Weights of a small transformer language model.
Size: 11 layers, width 256, 2 heads of 128, MLP 1024 tanh GELU, 9.08M parameters.
Architecture: LayerNorm before each block, tied embeddings.
Each number is 128 + 24 x the weight over its row's rms, rounded and kept within 0 to 255. Layers, rows and columns count from 0. Numbers have three digits each. The size before them is the row's rms in percent of the matrix's.

# layer 8 MLP down, 256x1024, rms 0.0792, rows 192-255, columns 928-959
108:112165139115131089151144097134093110162124105111107091147127168139131106119088128120099124109111
099:076106171124130085111137127127089100170160160114101125131147113155173110118152091119122126109138
101:170111111090161152064119060119118099139145125107106137101088132122145096110157150137122112083119
102:106145119150135155119204164108157125091161095154121158160118127106112135160182149147101109107136
100:137119175139134087097136073138080133154138173123145121172155137118139141126185109097140112136135
100:145146116104174151105134100155142111091094092110116132113121127125112109149087139143110145141133
102:104123147163103129122112110117113117118135133123152108161126148154119090127130121104143135140129
092:157123149139139159142148131106138151069135116179097133154154135113130156156168108134117122100135
099:094105113100135145119128148136124119100132117147117118139097136140102108154132137127163116162118
097:185110127136137135139147131118130103129120126116160115155136145109093149077179127169164168128114
103:118099155146149132087098100118127142103191182167149151117117121150152124139134121115135127117104
095:149138153151103112139142145130093114126165093148074106134138138103145093153131139116129139124124
102:109166107108126122147132142121093124181117143175125133123098152084121101127145105128136156128095
096:144092131110132105116132099161153134107096142165097109122144128126118091167129159148125171148126
099:116149140127125068120155112103146128126134153154148128126113148113089108120093139120143104134124
098:154086162113106160111106106140155160165128120106131118105130141167162095089129130158133107162083
100:139151149130092132137126102121154107114147096183154119101172159150148113149093078174138113128097
096:132129148120092132096140122135124117149105105158107156126154173100123116121182171125128084147086
099:147115169085147117124106130177104101140076127175119152113136115104150104090132114125150146131157
098:170121170170146141107099108132095145120136177144129133108156089117114150137115143146164156095121
103:154144135155117154153136116132113135121087120116118135108141094132139077108096139166123164140111
099:177131188116101086129159116073109156126133120123126129165136151158146116136129116114148084184102
095:110123133149126092124119127117090084099158085145097078122132137113113095125106120153101139123121
098:164134164146143121133158128117122122117143103105127144110167098118110123120123148108149134111139
103:123099169118087143131140137093207124174185138146160135159101103124153101128086175115094115113136
100:144122129160166124125125111178099095128143120115142085148148130116133147069156125087107108127123
105:160094133160084113143127156105112095127107158134174137122124117111167109145128149165100083140115
100:133169124120142150140161128143100169110100100110127107130107144176148117159109125104104127119125
099:133116127089117129112109108131113147132104093113113096132116164138132127126118124137098120116145
104:156136095153133154135156148115126176147115090129157116096114070131127076104113071159106114125118
097:140129123103157121089138203108138132156116153122153129181060134142123159113142133106142116115128
099:106137147153126120166114110135112158098120132113118142148114123150155134113124114117149151113147
098:123122102120150183106120095133088133105143096133124135108153146135154116145125137174086133093142
095:195149109152091136181159122134121128153150126121100121179145118134114093141115153191139137115132
101:140137124145158119128134131153138154123144150132102138141132113073164129124145108115113126107152
097:148131176120160170100092117123115142139131148059086136106152111149134126145063108130080142154127
097:130116121168120122114124124119121137108120084103117184162104104114121142124130135139122139064132
099:114110171111126157094096122156145128132134129089158139162092135102085096175129151129151089129107
101:112134126089125119096161081135130109123115136127101182080125131120153156126147117115138142164142
101:143120119142121145142131115167126148136132109093120108128148115063160167111109112137160148114099
098:134113110154121127129093160097111114169130160167153147106177113121113146118150096100129149185146
097:126112155160107108176183116157134138108168103157155099152088171108130143094151158158127133110144
106:110136143103123135127127156112112111090104118115099110127081082140107153125106093138154125094166
097:126171106134089127163141170124127179138103136100155111135143112114122141095153177176110130140179
098:179129142141135141155099127167138131138134111112134131083115137095099131113102156091070143125118
097:147119090114086146132131092134118141112075133111110101145150128139113168113176129183136084153139
097:179109138167156109176173135123142170137121141146096118128114072126126133124139106120120126171132
099:180157138073126106100152162148168121111150139092156133137142121129108096124122161119139102072114
101:096138161126120132101130136074173150134141114148129141126141150119143133129130084110113118091158
097:132119126101136137142172119084152116172070173142172096135127126108170126124156095112090107082130
097:127134096162176127152146150150165167143114123122108116117159125103118112085135090139107092147140
102:123120135116142131085158123121128107139142172093100119155141139108172156122111100062168122118091
100:121141117131098106096119140112140129146138129143173094178133141115124136143110116128099115124136
100:119154151153124138102079132198127144151121114115112155149122122119134134140111103082099151101091
102:071140113075127147148082109099136141102098165110120131122114128088124078101139124125103139096108
112:151127118150170110112154139113164144139148096110097159151084118130119175074119113103142100165131
095:132132113129120126146102135097093090108120125164139102138138137100096152131122088159131090090126
104:154094111105097109067076137124130153128158128132132144083184104175118127143080132167110075167132
092:105154114117113189135139115148140132122150131108094166122111083109142141128170116092142166146161
099:125099139137133142090158111122129116102099166148130137174096130121116145101164144123121098111117
098:131139157089136134115102142138118138101102125106158092104131108132124091096110147138162127136091
093:129146106153104149098121110089123117135147125143097110137096145139137105123175108137118124128111
102:098144139143134107111130108133091146127121106086120155155119133129133162105095098137104118062202
104:123084085130150121102145092141107160165115118152124123106126113111101107057165170181112127146130